python train.py --n_layer=8 --d_model=768 --n_head=12 --n_kv_head=12 --head_dim=64 --d_mlp=2048 --vocab_size=20278 --activation="swiglu" --norm="rmsnorm" --norm_place="pre" --norm_eps=1e-06 --positions="rope" --rope_base=10000.0 --rope_fraction=0.5 --qk_norm=true --attn_scale=0.154 --bias="none" --tie_embeddings=false --parallel_block=false --extras=["some layers without attention", "local attention windows", "gated attention", "attention sinks", "value embeddings", "value residuals", "a smear gate", "learned residual scales", "capped logits"] --init="uniform" --init_std_qkv=0.0272 --init_std_o=0.0068 --init_std_up=0.0272 --init_std_down=0.0068 --init_out_by_depth=true --optimizer="muon_variant" --lr=0.00998 --lr_mult_o=1.03 --lr_head=0.00492 --grad_clip=1.0 --warmup_steps=102 --schedule="cos" --final_lr_fraction=0.1 --batch_tokens=131072 --seq_len=1024 --doc_mask=true --train_tokens=784200000 --steps=5983 --dataset="wikipedia_en"
Each number is 128 + 24 x the weight over its row's rms, rounded and kept within 0 to 255. Layers, rows and columns count from 0. The size above them is the row's rms in percent of the matrix's.

# layer 2 MLP down (transposed), 2048x768, rms 0.0352, rows 1500-1534, columns 512-575
size [ 98  94 101  96  97 102 101 100 103  99 102 104  95  99  98  99  98 108 104  97  99 102  99 100  99  99 102 100 103 101 100 101 103 102  98]
[[118  95 150 109 107 110 147 161 141 134  93 145 130  98 111 136 105 110 151 142 145  92 178 120 155 117 126 188  91 125 131 156 151 158 117 175 152 100 164 162 117 157 172 141 137 104  82 150 117 145 153 125 131 127 109 103 104  85 138 107 171 143  97 151]
 [ 82 149 161 129 108  88 143 142 115 117 110 156 161 137 102  66 118 148 119 151 118  84 133 157  74  93  78 139 133 140 136 160 112 123  96 108 143 142 161 185 104 152 126 155 137 120 142 121  84 136 127 131 122 122 132 124 110 109  99 135 162 132 150 189]
 [121  69 148  75 124 153 127  99 133 107 125 118 116 108 115 111 105  74 118 128 173 149 186 194 114 104 164 110 110 125 142 104 191 153 126 146 145 144 165 148 128 145  97 129  97 140  81 114 143 110 162 129  87 184 122 124  91 153 123 129  81 140 142 148]
 [136 168 154 161 145 136 138 128 142 152 144 171  82 140  87 137 154 170 133 132  86 148 136 105 123 127 146 123  97 163 102 120 147 124 121 128 136 121 178 125 115 128 147 112 111 109 159 106 178 151 145 114 114 110 144 127 146 110 185 114 146 126 158 161]
 [ 84 152 110 137 122 126 121 152 140 151 145 118 130 113 165 112 123 152 151 124 102 116  96 138 141 110 113 117 132 154 119 131 140 163 137 108 133 139 129 121 140 111  94 117 130 130 124 137  87 130  87 103 124 138 117 140 117 117 140 118 101 132 153 125]
 [120 138 115  76 152 130 118 176 123 153  81 124 101 174  95 126  96 113 149 104 164 105 153 125 130 150 105 131 151 105 136 140 117 124 174 134 161  94  85 130 113 129 117 125  99 116 102 116 137 127 121 121 170 162 167 141 156 122 125  79  76 151 141 167]
 [ 91  95 149  76 145 106 179 112 132 160 149 134 120 156  98 133 162 152 122 149 107 172 126 138 117 144 131 119 151 119 136 141 150  81 151 114 105 140 112 111 143 142 100 108 114 136 119 126 127 113 144 121 135 126 162 105 117 176 119 101 125 179 131 145]
 [117 115 139 124 137 130 137 121 152 130 119 145  91 146 162 119 158 114  64 131  96 110 122  99 119 142 122 109 139 134 182 135 105 146 140 108  87  69 141 148 151 166 119  64 111 155 135 163 163 116 139 125 129  90 115 135 156 142 122 125  89 131  95 139]
 [122 121 102 142 130 165 134 116 128 124 142 120 147  99 116 182 158 126 191 111 182 133 120 100 110 122 117 128 123 131 117  83 133 130 158 136 148 127 147 137 122 133 131 148  86 150 153 152 125 100 132 180  92 141 135  86 148 105 137 130 143 114 102 166]
 [122 129 163 133 142 135 154 107 126 139 155 151 119  94 146 144 190 112 117 117 135 127 119 131 135 122 132 131 152 128 120 162 119 127 128 125 141 102 171  88 130 145 184 103 170 127 139 136 121 130 133 122 138 168 108 153 166 130 129 162 115 127  93 163]
 [119 138 132 139 145 141 125 132 133 112 111 103 106 106  55 126 117 108 135 125 137 175 139 148 108 168 156 121 137 128 151 160  92 100 154 145 130 142 124  73  98 150 176 178 162 133 163 129 109 101 138 111 130 140 110 135 126  78 147 109 124 172 115 118]
 [100 153 138 105 138  91 119 127 155 108  85  75 136 116 178  88 136 127 133 133  88 112 124  71 141 155 129 111 118 138  85 139 151 132 175 122 113 143 110 120 159 139 116 168  89  77 143 150 152 123 136 148 148 151  93 140 141 106 145 125 131 157 102 139]
 [159 110 121 160 125 106  86 156 143 124 105 169 128 123  78 162 126 128 137 115  83 127  84  94 136 128  95 127 115 134 127  89 176 141 118 122 148 127 132  97 182 150 158 114 121 137 117 138 148 128 177 115 121 127 143 137 119 112 151 183 149  82 142 132]
 [154 144 110 120 126 114 140 117 136 153 155 122  85 122 116 138 126 134 202 127 121  93 128 125  98 179 119 151 152 107 154 135 150 130 125 147 108 132 138 137 136 138 143 123 114  68  92 143  94 146 121 132 114 153  73  76 116 108  94 132 149 149 156 121]
 [133 148 142 135 122 107 148 164 129 141  70 119  99 137 152 147 106 159  96 115 157 145 139 134 144  93 111 145 109 130 145 112 119 120 103 138 152 109 102 101 141 141 120 102 124 180 148 120 114 141  72  89 113 106 127 151  91 129 162 143 142 156 180 112]
 [ 99 118 125  95 159 135 145  98 110 173 124 124 133 118 144 122  91 102 114  98 125 105 135 129 139 169 133  86 174 128  89 137  90 111 121  85 132 128 128 103 133 156  95 113 138 124 177 152 130  92 129  94 101 167 117 146 150 153 111 113 121 124 106 135]
 [152 109 134 180 119 106 111 174 146 151 131  91  85 138 133 124 133  98 128 126 131 109 147 104  79 162 107  86 140 154 122 149 148  94 141 156 130 111 146 164 129 109 166 128 125 112 115 105 145 137 123 146 152 178 150  90 132 159 150 115 113 140 153 123]
 [ 47 118 134 137 134 156 136 110 143 131 121 129 137 166 128  87 145 131 153 119 121 185 145 118 104 186 148 152 111 105  94 141  87 119  69  87 129 139 166 105 120 149 187 124 125 154 102 168 101 123 123  94 146 131 131 130 116 100 103 155 150 128 117 104]
 [156 140 139 176 134 149 151 160 167 193 115 152 176 169 157 111  95  75 156 138 144 134 136 141 126 109 111 151 158 146 140 117  92 180 102 109 125  90 100 113 126 127 114 124 107 105  96  97 122 123 119 150 105  98 128 131 124 127 146 122 155  97 152 131]
 [122 143 125 129 109  95  73 119 125 133 146 126 120 133 146 117  96 135 136 129 122 117 136 122 115 148  88 137  91 146 120 136 108  98 157 118 109 161 102 132 139 137 121  88 131 154 159 120 178  70 128 148 130 172 130 146 136 106 134 126 145  67 141 148]
 [107 140 135 135 120 104 124 107 130 159 132 118 144 127 174 114 131 124 138 132 150  89  85 118 145 142 142  96  89 117 140 147 153 113 161 122 154 103 147 109 120 115 130 118 109 117 113 150 111 100 139 147  97 115 119 110 122 156 107 119 138 124 125 162]
 [116 140 111 145 132 144 113 121 143  60 125 163 147 153 182 141 126 114 114 176 148 122 132 155  60 147 159  67 124 123 208 125 159 100 150 119 140 138 116 146 134 143 117 149 124 178 128 120 109 136 116 167 120  80 118 122 127 116 121 132 103 144 156  73]
 [ 95 128 134 122 102 121  97 168 122  87 120 144 138 122 133 119 138 119 155 102  89 125 128 124 129 113 136 115 139 135  91 113 131 102  98 133 164 133 118 139 163 116 138 135 153 130 100 104 153 131 141  90 143  52 163 176 124 159 105  90 125 131 169 119]
 [149 124  99 100 143 129 118 117 148 160 123 126 125 115 118 133 121 142 106 159 129 134 122 110 147 101 134  95 107 145 101 146  96 121 103  89 102 147 146  82 112 101 136 135 120 109  98 124 124 140 141 166 172 128 118 123 150 155  95 120 161 128 115 120]
 [127  79  89 135 125 159 121 121 118 107  98 119 138 153  88 127  76 125 105  77 124 124 149 102 115 184 142 146 113 166 111 148 100 104 118 176 169 157 138 125 126  94 102 135 124 162 116 109 106 174 134 118 146 142 148 123 141 145 122 180 128 155  98 123]
 [148 151 126 167 152 152 150 111 124 133 113 135 113  92 158 117 132  83  99 146 102 150 104 117 139 141 135 177 175 117 135 127 119 107 130 121 142 139 163 177 125 156 124  91 137 117 126 126  74  86 145 122 136 144  81 124 148 146 146 133 118 132 120 134]
 [149 121 137 152 117 129 113 114  77 129 129 138 149 157 147 175 104 145 111 107 121 158 132 124 110  92 139 146 121 120 113 104 148  97  85 117 141 131 116 120 102  97 118 139 121 138 142 110 142 116 159 122 121 121 161 114 135  96 106 127 123 112 152 120]
 [140 147  89 104 109  70 113 171 125 129 152 127 148 119 153 118 117 139 153 110 129  98 100 156 139 125 111 145  94 129 165 166 120 152 100 136 103 175 127 110  95 134 139 125  80 115 116 121 144 154 122 125 120 156 136 120 104 147 133  82  91 112 160 168]
 [108 141 131 114 143 137 108 136 112  89 147 123 131 131 117 119 172  96 154 129 179 138 131  95 118 121 124 125  97 146 107 122 128 146 116 141 161 149 187  96 141  78 117 111 122 141 130 153  90 153 124 137 142 156 146  99 135 136 163 118 137 105 114 130]
 [123 143 120 136 152 146 103 129 109  83  65 133 116 132 143 123 172  95 105  99 140 145 116 127 121 149 132 111 138  82  67  91 110 129 123 123 112 130 129 114 140 107 113 145 151 106 107 120 147 103  88 111 113 166 126 119 123  88 102 148 126 108 112 118]
 [156  90 124 131 155 157 109 127 115 135 149 106 139 144 104 159 141 157 137 108 146 140  93 133 114 116 119  90 173 126 124 129 123 123 147 116 164 153 159 143 145 180 109 137 140 135  93 107 131 149 149 111 140 124 113 169 121 147 179 129 111 110 126 142]
 [104 132 135 118 147 116 120 163  80 130 125 152 155 120 141  88 140  92  94 149 156 145  92 141 124 147 138 119 135 123 143 146 112 179 160 157 151 151 118 116 159 109  97 150 139 134 118 122 165 119 120  98 140 122 110 133 102 135 118 136 170 136 112 142]
 [150 137 139 164 139 124 137 135 168 119 105 126 146 123 106 119 121 133 136 107 129 111 122 144 148 135 148 161 137 154 103 110 128 114 135  97 136 143 119 121 129 114 139 123  99 110 130 135 153 161  67 141 150 137 176 114  92 160 125 133  81 146 158 137]
 [128 124 151 119 115 134  84 122 145 107 146 157 151 112 136 164 127 112 123 129 145 134  90 104 107  90 126 170 100 121 100  91 156  82 107 143  83 199 115 161 120 131 114 171 141 112  95  88 142 158 142 130 133 153 123  90 157 148 145 130 109  90 149 118]
 [146 151 167 149 115  78 138 113 110 167 167 147 152 147  95 121  87 119 144 155 125 127 143 141 163  97 123 111 134 164  99 101 113 157 110  81 136 110 142 110 121 151 125  87 169 150 151 118 134 103  90 156  88 102 133 123 124 120 130 143 140 144 117  80]]
# layer 2 MLP gate, 2048x768, rms 0.059, rows 1501-1535, columns 512-575
size [ 97 101  99  98 101 100  98 103 103 103 103  95  99  97  97 100 109 105 102  97 104 100  99  99 102 102  98  99 101  99  98 102 102  96 100]
[[113 124 110 151 142 164 117 138 121 154 128 132  97 116 120 118 137 129  57 117 109 135 108 140 120 133 122 149 170 134 111 125  89 153 101 168 123 162 131 108 136 100 162 103 132  62 141 113 115 139 140 132 110 118 121 114 157 124 128 118  77 140 147 137]
 [125 123 120  91 135  91  84 133 120 129 122 119 129 142 120 115 152 111 160 132 168 121 113 142  92 154 158 124 124 125 148 124 116  68 113 125 127 123 153 138 148  71 111 167 125 125 139  93 138 133 125 109  54 183  99 100 105 141 109 152  98 155 108 125]
 [143 130 142 117 119 143 132 148 158  84 149 120 134 111 110 152 150 112 141 134 149 142 113  92 138 157  85 126  87  98 140 149 114 140  59 156 114 112  71 114 128 112  77 183  75 141 165 136  70  91 155 176 128 138 160 106 113 116 118 113 166  74 102 140]
 [143 110 108 165 199 132 130 120 101 168 150 133 129 127 181 107 123 137 153  90 154 116 132 133 129 132 132 159 159 119 135 124 131 104 117 140  71 151 100 123 134 143 165 132 122 141 136 103  95 129 146 118 153 102 119 152 162 107 124 133 168 187 140 107]
 [133 115 112 131 118 114 147 113  92  90 164 138 154 129 120 143  75  85  99 130 119 124 123  76 113 168 131 144 153 105 141  82 121 127 142 115 131 114 112 121 138 144 110  90 124 121 117 142 146 138 131 109 120 151  79 141 131 134  86 106 105 134  85 139]
 [124 127 131 145  80 127 141 108 130 129 157 146 119 112 131 120 114 139 143 140 135 113 125 116 115 117 161 110 112 184  99  97 124 153 125 156 104 106 110 178 114 137 113 169 166 102 140 135 163  97 108 126 122 126 104 168 146 120 102 148 156 155 109 114]
 [158 126 138 158 150 130 127 130 103 167 170 113 115 152 109 163 139 120 122 122 137 113  99 124 123 133 131 122 103 147 144 123 185 129 134 131  97 111 137 123 140 143 103 121 115 110 132 142 123 163 113 129 115 113 161  98 114 159 119 104 125 113 116 109]
 [142 172  78  85  93 151  94 127 147 112 141  57 130 105  97 157 102 137  95 160  66  87 108 146 109 123 110 113 138 139  92 136 142 113 162 139 103 135 115 119 123 129 124 102 118 125 141 152 151 144 135 138 171 114 159 142 125  83  89 129 129 149 125 125]
 [102 127 123 120  60 143 150 160 129 164 152 107 151 107 108 136  97 158 150 127 138  94 152 125 137 158 137 132 150 121 129 103 133  73 118 150 113 126 103 158 146 129 116 155 103 134 132 111 136 115 162 124  88  98 173 105 108 136 143 158 119 139 156 108]
 [198 101 135  62 127 154 138 138 135 109 140 139 116 126 156 119 141  94  96  99 111 137 112  97 165 132 146  60 152  98 126 159  99 111 134 150  89 122 104 126 115 118 130 104 141 132 123 120 139 142 101  89 145  96 129 149 116 164 179 139 122 146  82 124]
 [110 154 135 129 126 107 157  98 131 157  91 129 122 109 130 117 141  98 155 148  86 126 153 120  99 138 158 143 140 121 164 111 148  97  97 109 131 144 131 133 169 118  85 121 133 113 159 139 160  97 142 166 142  94 131 118 129 107 117 102 161 137 135 109]
 [ 79 105 125 128 138 119 101 169 127 126 106 164 140 154 110 164 129 129 131 168 123  98 149 166 123 122 109 140 137 160 136  90 164 151 143 203 130 159 134 126 127 125 140 133 128  84 109 107  94 124 175 109 110 133 148 149 168 121 110 138 129  89 118 107]
 [125 120 148 113 151 107 122 112 138 121 131 144 157 143 175 127  91 134 115 136 129 150 123 149  89 138 137 133 150 137 114 111 149  60 100 121 142 125 106  69 124 131 138 155 133 127 125  94 108 143 135 110 158 139 138 172 126  96 146  84 119 103 125 119]
 [108  68 136 112  82 124  84 162 112 157 162 142 152 139 139 117 132 150 153 168 143 128 138 165 114 113  96 137 121 120 101 110  93 123 101 114 191 141 119 124 144 111 140  70 135 111 121  91 125 167 135 123 105 105 145 151 127 134 126  97 111 160 182 145]
 [106 114 175 141 118  92 131 108 136 111  79 114 100 147 147 129 100 124 105 146 122 132 114 153  97 129 152 148 113 163 127 122 122 113 114 121 106 162 114  87 168 103 131 117  87 128 116 124 134 121  93 134 152 152 173 124 130 124 100 100 150 120 114 126]
 [160 132 133 104 145 159 130 104 165 126 149 114 167 111 125 147  94 119 112 165 141 134 121 110  92  94 141  71 137 114 125 110 146 137 104 137 116 109 129 114 117 120 122 134 122  57 103 121 126 157 139 181 125 112 125 120 156 152 143 120 140 143 156 148]
 [143  98  95 113 102 144 117 129 170 111 141 127 154 112  72 153 117 125 117 139 164 140 129 117 157 173 117  94 131 147 112 191 113 147 143 174 123 141 120 145 120 131  57 118  81 150 172 173 126 140 117 159  98 152 122 112 164 133 146 125 137  92 125 128]
 [162 120 114 124  88 169 137 103 122 159  96 139  85 148 135 167 121 144 143 134 136 129 140 113 116 119 107 177 103 104 133 107 128 123 126 107 103 137 132 103 161 120 177 109 168 120 148 127 113 133 122 104 103 123 118 120 121  82  91 124 112 100 112 155]
 [122 154 121 138 123 143 131 102 116 137 144 107 100 113 104 114 181 105 110 132 118  74  80  94 114 157 127 135 146  80 105 145 130 156  90 129 123 113 124 141 123 134 146 132 140 107 137 149  53 202 101 126 158 139 110 185 133 140 146 132 197 163 169 103]
 [123 118 138 173 132 123 140 117 115 133 128 154 126 148 142 126 127 111 112 116 141 126 142  77 116 141 129  71 194 104 152 143 143 103  73  67 146 126 107 164 108 139 112 110 148 125 148 109 103 105 151  78 108 153  67 119 122 111 106 142 132 127 137 120]
 [185 147 114 131 148 167 173 108 124 117 142 118 133 129 123 118 147 138 149  86 125 134 132 100  83  94 123 116  84 135  91 119 153  96 132  94 144 133 107  83 141 115 122 161 100 132 112 157 116 120 122 124  95 106 116  73 141  98 127 154 109 109 117 138]
 [141  93 158 133 145 123 187 156 154 131 117  80 133 115 150 140 149 113  94 116 140 127 143 126 161 149 152 141 149  97 147 106 132  88 122 118 122 147 124  93 114 111 124 162 157 140  83 147 139 106  67 110 113 105 153 154 105 148 138 119 103 142 106  95]
 [125 108 115 115 158 143 105 111 129 141 124  91 117 154 146 118 143 146 156  71  95 125 193 104 141 127 140 109 158 144  91 142 115 125  93  99  81 156 151 118 108 166 133 159 132 105 165 106  96 149 144 133 115  87 118 150 114  93 146 152 123 128 115 101]
 [121 169 139 130 116 155 119 149 137 117 100 155 127 167 113 146 162 138 130  85 141  95 106 124 118 114 163  64 127 101 121  95 107 127 127  86 110 110 121 143 142 167 119 102 101 122 112  68 111 132 147 143 141 130 123 156 128 140 149 184 123 122 147 138]
 [146 113 153 129 163 166 119 186 160 107 153 122 149  97  88 137 151 147 141  89 125 166 117 133 113  95 121 150 126 167  99 124 146  94 115 110 148 129 100 142 132 149 143  95 112  92 108 135 162 102 172 139 162 130 111 147 135 136 150 138 152  97 118 150]
 [159 133 144 113 128 130 172 121 162 138 117 107 136 135 153 130 174 147 114 126 113 135 106 142 150 107 164 125 136  81 143 123 122 127 162 109 138 128 168 173 152 144 156 140 151  98 152 213 129 158  98 126 155 177 139 135 116 171 115 102 115  86 144 155]
 [118 132 117 134 148 131 130 160  59 124 138 173 133 157 146 118 136 139 104  69 131 110 102  93 143 144 117 167  82 107 163 119 158 114 118 135 112 132 122 121  81 147 134 126 179 115 141 131 140  84  91 141 131  88  90 119  86 142 111 107 132 118  89 126]
 [176 111 156 128 115 115 133 126 146 170  93 160 173 139 131 103 134 158 114 110 105 119 178 121 115 141 147 107 177 145 118 161 152  92 133 116 147 126  76 191 128 126 140 123 124 116 148 127 147 113  94 166 119  94 158 151 126 130 130 131 122 133 130 126]
 [140 149 125 181 114 111 115 118 136 122 143  72 139 145 144 114 147 116 131 145 151 145 113  89 130  68  99 159 146 129 142 171 124  83 149 123 125 135 155 104 129 171 164 160 108 117 103 110 157 157 135 128 124 131  69 128 126 131  59 133 158 160 172 123]
 [119 114  82 154 159 127 159 104 108 147 114 134 130 136 128 123 104 126 173 152 144 122 105 120  74 134 148 142 127  87 102  95 145 123 184 115 146 160 133 167 130 126 119 124 132 111 110  95 120 172  95 143 170  93 107 146 123  89 148 105 198 161 142 135]
 [160 137  90 126  91  97  93  84 131  94 158 103 152 138 102 109 109  98 112 137 126 121 130 115 137 159 113  95 141 121 131 135 134 103 159 123  76  96 126 128 122  82 119 110  98 113 144 114  96 116 106 134  93  92 109 146 150 124 127 152 147 144 158 157]
 [140 128 102 102 152  86 138  87 175 160 179 135 126 171 117 134 145 141 127 163 127 166 122 142 114 132 157  99 127 151 119  91 110 137 117 117 128 159 133 155 113 118 117 117  98 135 112 187 159 145 177 124 129 155 150 107 137 118 118 149 125 111 103 139]
 [121  99 125 131 101  82 126 130 128 113 140 169 119 124 108 134 100 123  79 143 101 130 106 106  80 158 130 126 105 122 137 182 144 174 133 102 148  97 145 121 133 116 122  92 146 129 141 124  99 103 132 193 132 139 137 210 139 106 146 113 157 169 132 128]
 [106 115 105 107 129 154 138 135 109 155 119 106  97 104 134  99 103 144 143 127 139 127 130 128 116 134 128  95 177  91 107 152 142 149 142 160  98 154 147 125 154 157 144 166 116  76 166 114 125 134 126 149 107 128 150 137 125 120 128 139  87 133 100  95]
 [ 89 137 137 182 158 117 145 121 144 100 142 143 145  92 145 147  67 124 131 139 151 106 153 135 119 161 104 103 149  98 125 157 101 105 126  97 131 109  94 136 141 107 169  99 129 164 148 140 118 139 119 133  99 130 117  98 163  99 130 103 104 119 125 123]]
# layer 2 MLP up, 2048x768, rms 0.0618, rows 1501-1535, columns 512-575
size [ 92 102  95  97 102 100 101 105  99 101 105  95  98  95  99  96 113 104 101  95 108 101  98 102 102  97  99 104  98  97  98 104 102 102 100]
[[142 148 130 108 133 147 112 134 126 114 141 134 131 163 137 132  93 110 194 114 133 118 149 131 132 154 124 109 142  83 113 130 106 142 128 186 136 125 105 114 129  98 134 119 150 146  96 173 102 122 116 147 150 187 107 145 118 127  67  89 161 101 118 105]
 [117  82 137 106  94 151  78 134 134 127 107 113 160 122 152 131 137 123 129 146 159 125 132 168 121 146 114 125 127 134 145 139 157 133 117 171 113 116 117 123 166 108 110 105 153 148 128 110 128 146 103 122  94 125 143 164 113 124 134 113  72 132  93 127]
 [165 139 142 131 126 148 155 126 152 160 122 125 101 126 105 117 106 119 117 111  93 100 123 133 116 102 141 111  72 131 124 100 151 159  93 136 111 116 112 120  94 103 101 168 143 101 142 132 122 117 112 127 135 142 105 111  90 124 130 139 109  84  81 137]
 [136  84 132 137 100 121 135 107 145 131 149  97 121 139 147  90 184 132 130 125 138 141 116 135 165 140 110  93 133  88 127 115 139 133 100  89 131 164 141 133 117 177 136 107 172 141 119 127 123 141 119 127 103 115 114 117 127 121 131 164 115 147 164 136]
 [118 133 121 113 164 124 173 172 113 135 111 155 124 178 125 123 116 143 116  96 118 117 138 125 120 207 127 147 117 110 104  73 150 140 109 168 135 170 124 146  79  89 123 128  96 121 130 132 122 148 123 123 123 131 142 100 129 164  87 128 153 140 116 124]
 [ 86 126 147 125 143 138  93 139  90 143 118 164 110  95 137 145 139 106 106 115 163 151 133 140 119 117  50 119 111 143 113 143 141 136 134 101 110  99 134 123 121 145 111 108 119 125 135 110  93 127 163 153 134  80  58 155 101 132 163  84 116 121  93  98]
 [125 105 141 135 123 112 107 128  92 103 118 118 184 132 122 151 116 120 146  90 114 101 145  89 121 158  98 119 149 143 147 122 123 115  93 132 137 156 148 155  99  77 129 155  90 121 147 141 179 132 114 158 109  98 143 135 120 109 164 125 123 122 100 100]
 [126 131 134 137 138 129 109 110 150 176 116 154 143 121 173 148 110 122 108 141 119 128 122 132 108 114 147 139 104 176 113 142 119 142 124 114 128 133 113 186  77 102 142 160 126  59 130 158 173 153 155 141 109 131 107 109 130 162 194 105 137 147 139 112]
 [156 133 112 106 131 104 111 126 153  91 118 121 110 114 142 109 134 162 122 154 122 107 143 129 149 149 134 114  78 121 100 100 158 107 118 154 129 117 146 117 144 123 159 134 159 157 115 115 135 100 153 149 144 105 141 125 108 131 116 112 111 136 133 133]
 [103 163  89  86 136 169 142 148 144 126 157 161 103 142 152  95 124 140 137 138 128 121 134 190 125 125 134 106 142 136 123 102 137 120 148 113 134 116 165  94 138 143 112 149  97 149 107 145 139 124 160 121  75  86  97 116 120 141 139 159  81 128  96 134]
 [118 143 143 154 173  88 133  87 143 110 138 123 124 153 150 111 136 114 139 143  98 136 105 144 125 144 119 147 181 152 127 109 115 139 124 101 122 112  82 118 124 168 103  99 151 127 140 114 136 164 110 135 147 120 153 132 148 112 164 136 162  97 149 111]
 [135 120 134 167 100 136 143 135 171 121  90 115  98 147 102 141  96 135 123 143  69 101 116 151 125 145 116 110 135  87 172  92 147 110 137 135 141 140 116 121 151 150 150 126 125 108 144 134 111 138 151 115 155 108 118 139 136 114 139 154 127 109 119 147]
 [170 133 122 143 126  99 129 121  81 172 146 106 159 143 139 126 144 165 130 130  99 133 109 135 128 157 141 131  60 152 122 161 134 130 128 153 155 143 138 153 137 155  93 109 155 121 161 136 175 129 133 126 122 144 148  93 152 120 156 101 162 178 175 109]
 [120 126  61 124 145 132  72 137  91 142 122  81 110 118  55 120 121 150 123 140 167  95 145 174 145  97  96 121 137 132 109 128 125  75 122 134 144 140  92 129  90 120 137  80 167  72 153  87 126 124 170 142 128 128 128 102 138 104 135 105 194 126 147 139]
 [124 125 158 135 135 126 112 114 107  99 144 125 137 126 120  96 129 122 120 146 155 118 126  74 168 114 102 159 195 107 105 132 124 125 115 108 148 147 117 132 137 115 120 181 156 114 128  88 120 124 104 125  71 123 138 113 127 125  94 138 131 145 149 117]
 [135  89 150 124 115 122 113  84 104 120  91 151 120 114 131 149 112 124 106 139 136 127 159 147 112 143 108 138 104 158 144 101 114 149 115 105 124 150  83 123 114 127 136 118 108 129  70  98 179 122 191 114 165 157 127  91 124 113 108 180 133  86 155 102]
 [157 161 122 127 134 134 120 127 105 160  97 114 136 140 180 119 131 105  77 107 143  81 129 146 131 118 109 151 106 144 144 117 112 174 113 122 164 108 142  96 140 106 108 123 134  91 113  73 142 111  97 104 123 112 150 130  93 127 119 123 142 140 168 133]
 [111 125  87  92 118 138 120 125 134 148 139  99 194 134 122  91 114 141 132  84 148 176 166 109  83 161 141 129 140 128 154 129 160 158 144 103 116 105 134 142 142 106 116  68 158 128 128 143 110 115 171 144 145 104 141 128 125  90 137 135 144 144 175 126]
 [137  83 125 120 139 165 127 172 154 111 143 128 143  73  87 159 141 102 161  96 112 168 155  99 121  87 156 159 102 141 133 115 147 152 112 152 127  77 116 117 140  71 132 155 135 174  70 111 168 103 165 107 116 110 153 158  99 152 121  91 150 151 144 127]
 [162 116 130 100 126 100 126  93 171 148 123 143 150 170 119 132 117 128 133 132 146 119 126 146 118 126 107 114 152 140 121  91 121 135 126 139 115 145 165 114 123 162 126 115 119 170 125 178 137 119  80 147 151 128 110 101 110 129  50  93 115 106  90 100]
 [104 110 125  94 115  98 146 161 155 143 119 109  97 142 134 125 109 150 118  76 134 126 127 158 177 141 138  94 164 139 105 131 138 112 137 107 116  89 117 125  99 137 105  95 184 139 100 118 114 122 128 127 104 123 126  96 116 148 161 125 143 152 116 141]
 [154 153 124 114 141 122 141 130 135 112 108 101 154 118 142 114 172 143 143 125 165 184 141 130 136 127 154 143 152 128 136 120 109  99 123 148  96 112 157 109 119 125 118 166 131  97 139 105 112 124 112 117 106 124 110 131 147 158 158  96 111 146 157 103]
 [115 144 137 130 108 125 103 118 139 101 144 126  94  85 104  73 123 146 111  99 107 110 113 144  92 115 144 102 124 109 148 129 113 114 123 137 142  68  85 112 120 107  91 144 105 138 113 138 119 123 117 112 140 140 155 106 150  97 127 156 112 115 111 136]
 [119  99 124 133 151 139 139  97 120 111 126 114  97 155 145 119 124 125  87 141 147 124 120 153 117  94 126 157 114 109 119 113 142 111  75 120 141 115 129 108 100 123 128 100 130 149 164 123 133 116  91 118 125  85 112 121  96 126 140 144 135 132 123 142]
 [150 124 131 129 103 151  97 125 126 134 136 128  86 126 127 105 122 157 110 144 130 123  41  93 153 160 116 160 141 136 108 183 119 111 177 150 178 162  89 130  91 153 146 109 110 126 116 139 145 109 152 151 140 177  94 128 148 146 165 147 130 143 105 100]
 [145 129 127 167  95  90 154 152 126 148 136 101 124  71  86  96 142 168 110 138 164  90 149 130 101 145 207 137 121 172 110 155 149 162 110 105  98 175 152 107 135 151 163 145 134  98  95 112 132  69 110 134 123 176 109 147  91 173 161 112 163 180 140 113]
 [115 143 109 123 130 172 100 117 108 118 136 120 135 116 160 126  87 123 136 170 144 109 158 122 140 139 128 144 125 135 104  90 129  99 161 118  94 141 132  67 116 123 119 173 142 129 141 132  89 155 142 147 208 144 178  95 159 113 144 179 133 118 116 117]
 [146 144 139 131 124 171  86 160 125 108 121 128 140 126 142 131 143 123 150 152 124 171 118 100 169  82 110 116 109 157 171 140 137  99 130 151 180 124 104 153 149 132 138  89  93 181  89 129 141 100 158 133 108  93 151  90 137 152 182  91 130 191 119 150]
 [140 149  99 161 134 140 153 150 153 150  88 155 136  84 106 139 132 110 107 134 114 121 119 174 133 136 120 131 143 119 124  95 146 124 154  89 111 150 113 139 128 125 114 130 141 108 158 138 109 137 181 138 126  73 103 101 146  80  91 111 116 104 172 127]
 [121  99 121 126 117 110  75 133 156 146 122 141 118 163  55 153 121  97 148 136 139 138 132 163 174 161 102 185 153 167 126 128 142 117 114 124 134 164 115 127 107  87 177 143 140 115 104 167 148 145 121 117 174 129 109 125 139 128 127 121 127  99 142 156]
 [ 68 128 156 117 173 151 105 110  92 111 139 157 146  97 107 120 117 163 110 154  91 151  99 143 123 132 124 155 164 121 152 126 124 154  97 134 152 126 134 122 146 132 164 119 126 128 166 106 151 118 116 119 117 152 103 133 145 116 134 137 109 189 117  97]
 [132 141 136  93 139 115 137 111  96 171 151 133 107 148 118 114 116 142 113 156 131  97 149 130 143 111  88 142 167 120 140 130 119 127 113 122 140 135 117 121 137 163 185 126 106 122 111 152 117 132 154 114 146 132 173 127 116 139 134 139 117  87  89 156]
 [100 120 156 124 156  91 164 140 142  97  58 140 132  88 119 146  89 142 115 122 138 155 142 107  77 187 132 133 143 119 116 122 105 115 155 187 128 100 126 149 112 107  92  75 104 138 121 148 141 106 134 150 110 123 122 185 112 126 132 107 109 112 120 121]
 [ 88 133 112 119 143 141 110 108 123 128 116 129 171 110 126 111 129 113 121 143 159 127 138 162 134  84 162 167 165 149 100 140 129 181 114 136 142 136 128 112 178 127 130 136 108 109 156 103  98 156 111 112 131  82 119 146  83 127 113 111 111 138 119  99]
 [ 79  94 125 121 138 130 103 163 121 127 148 121 130 138 153 133 163 165 122 106 130 162  94 160 179 155 123 103  93 121 116 134 177 135 117 167 138 102 123 121 125 130  99 152 158 132 154  86 153 136 165 109 123 102 140 125 130  92 115  83 154 126 129  90]]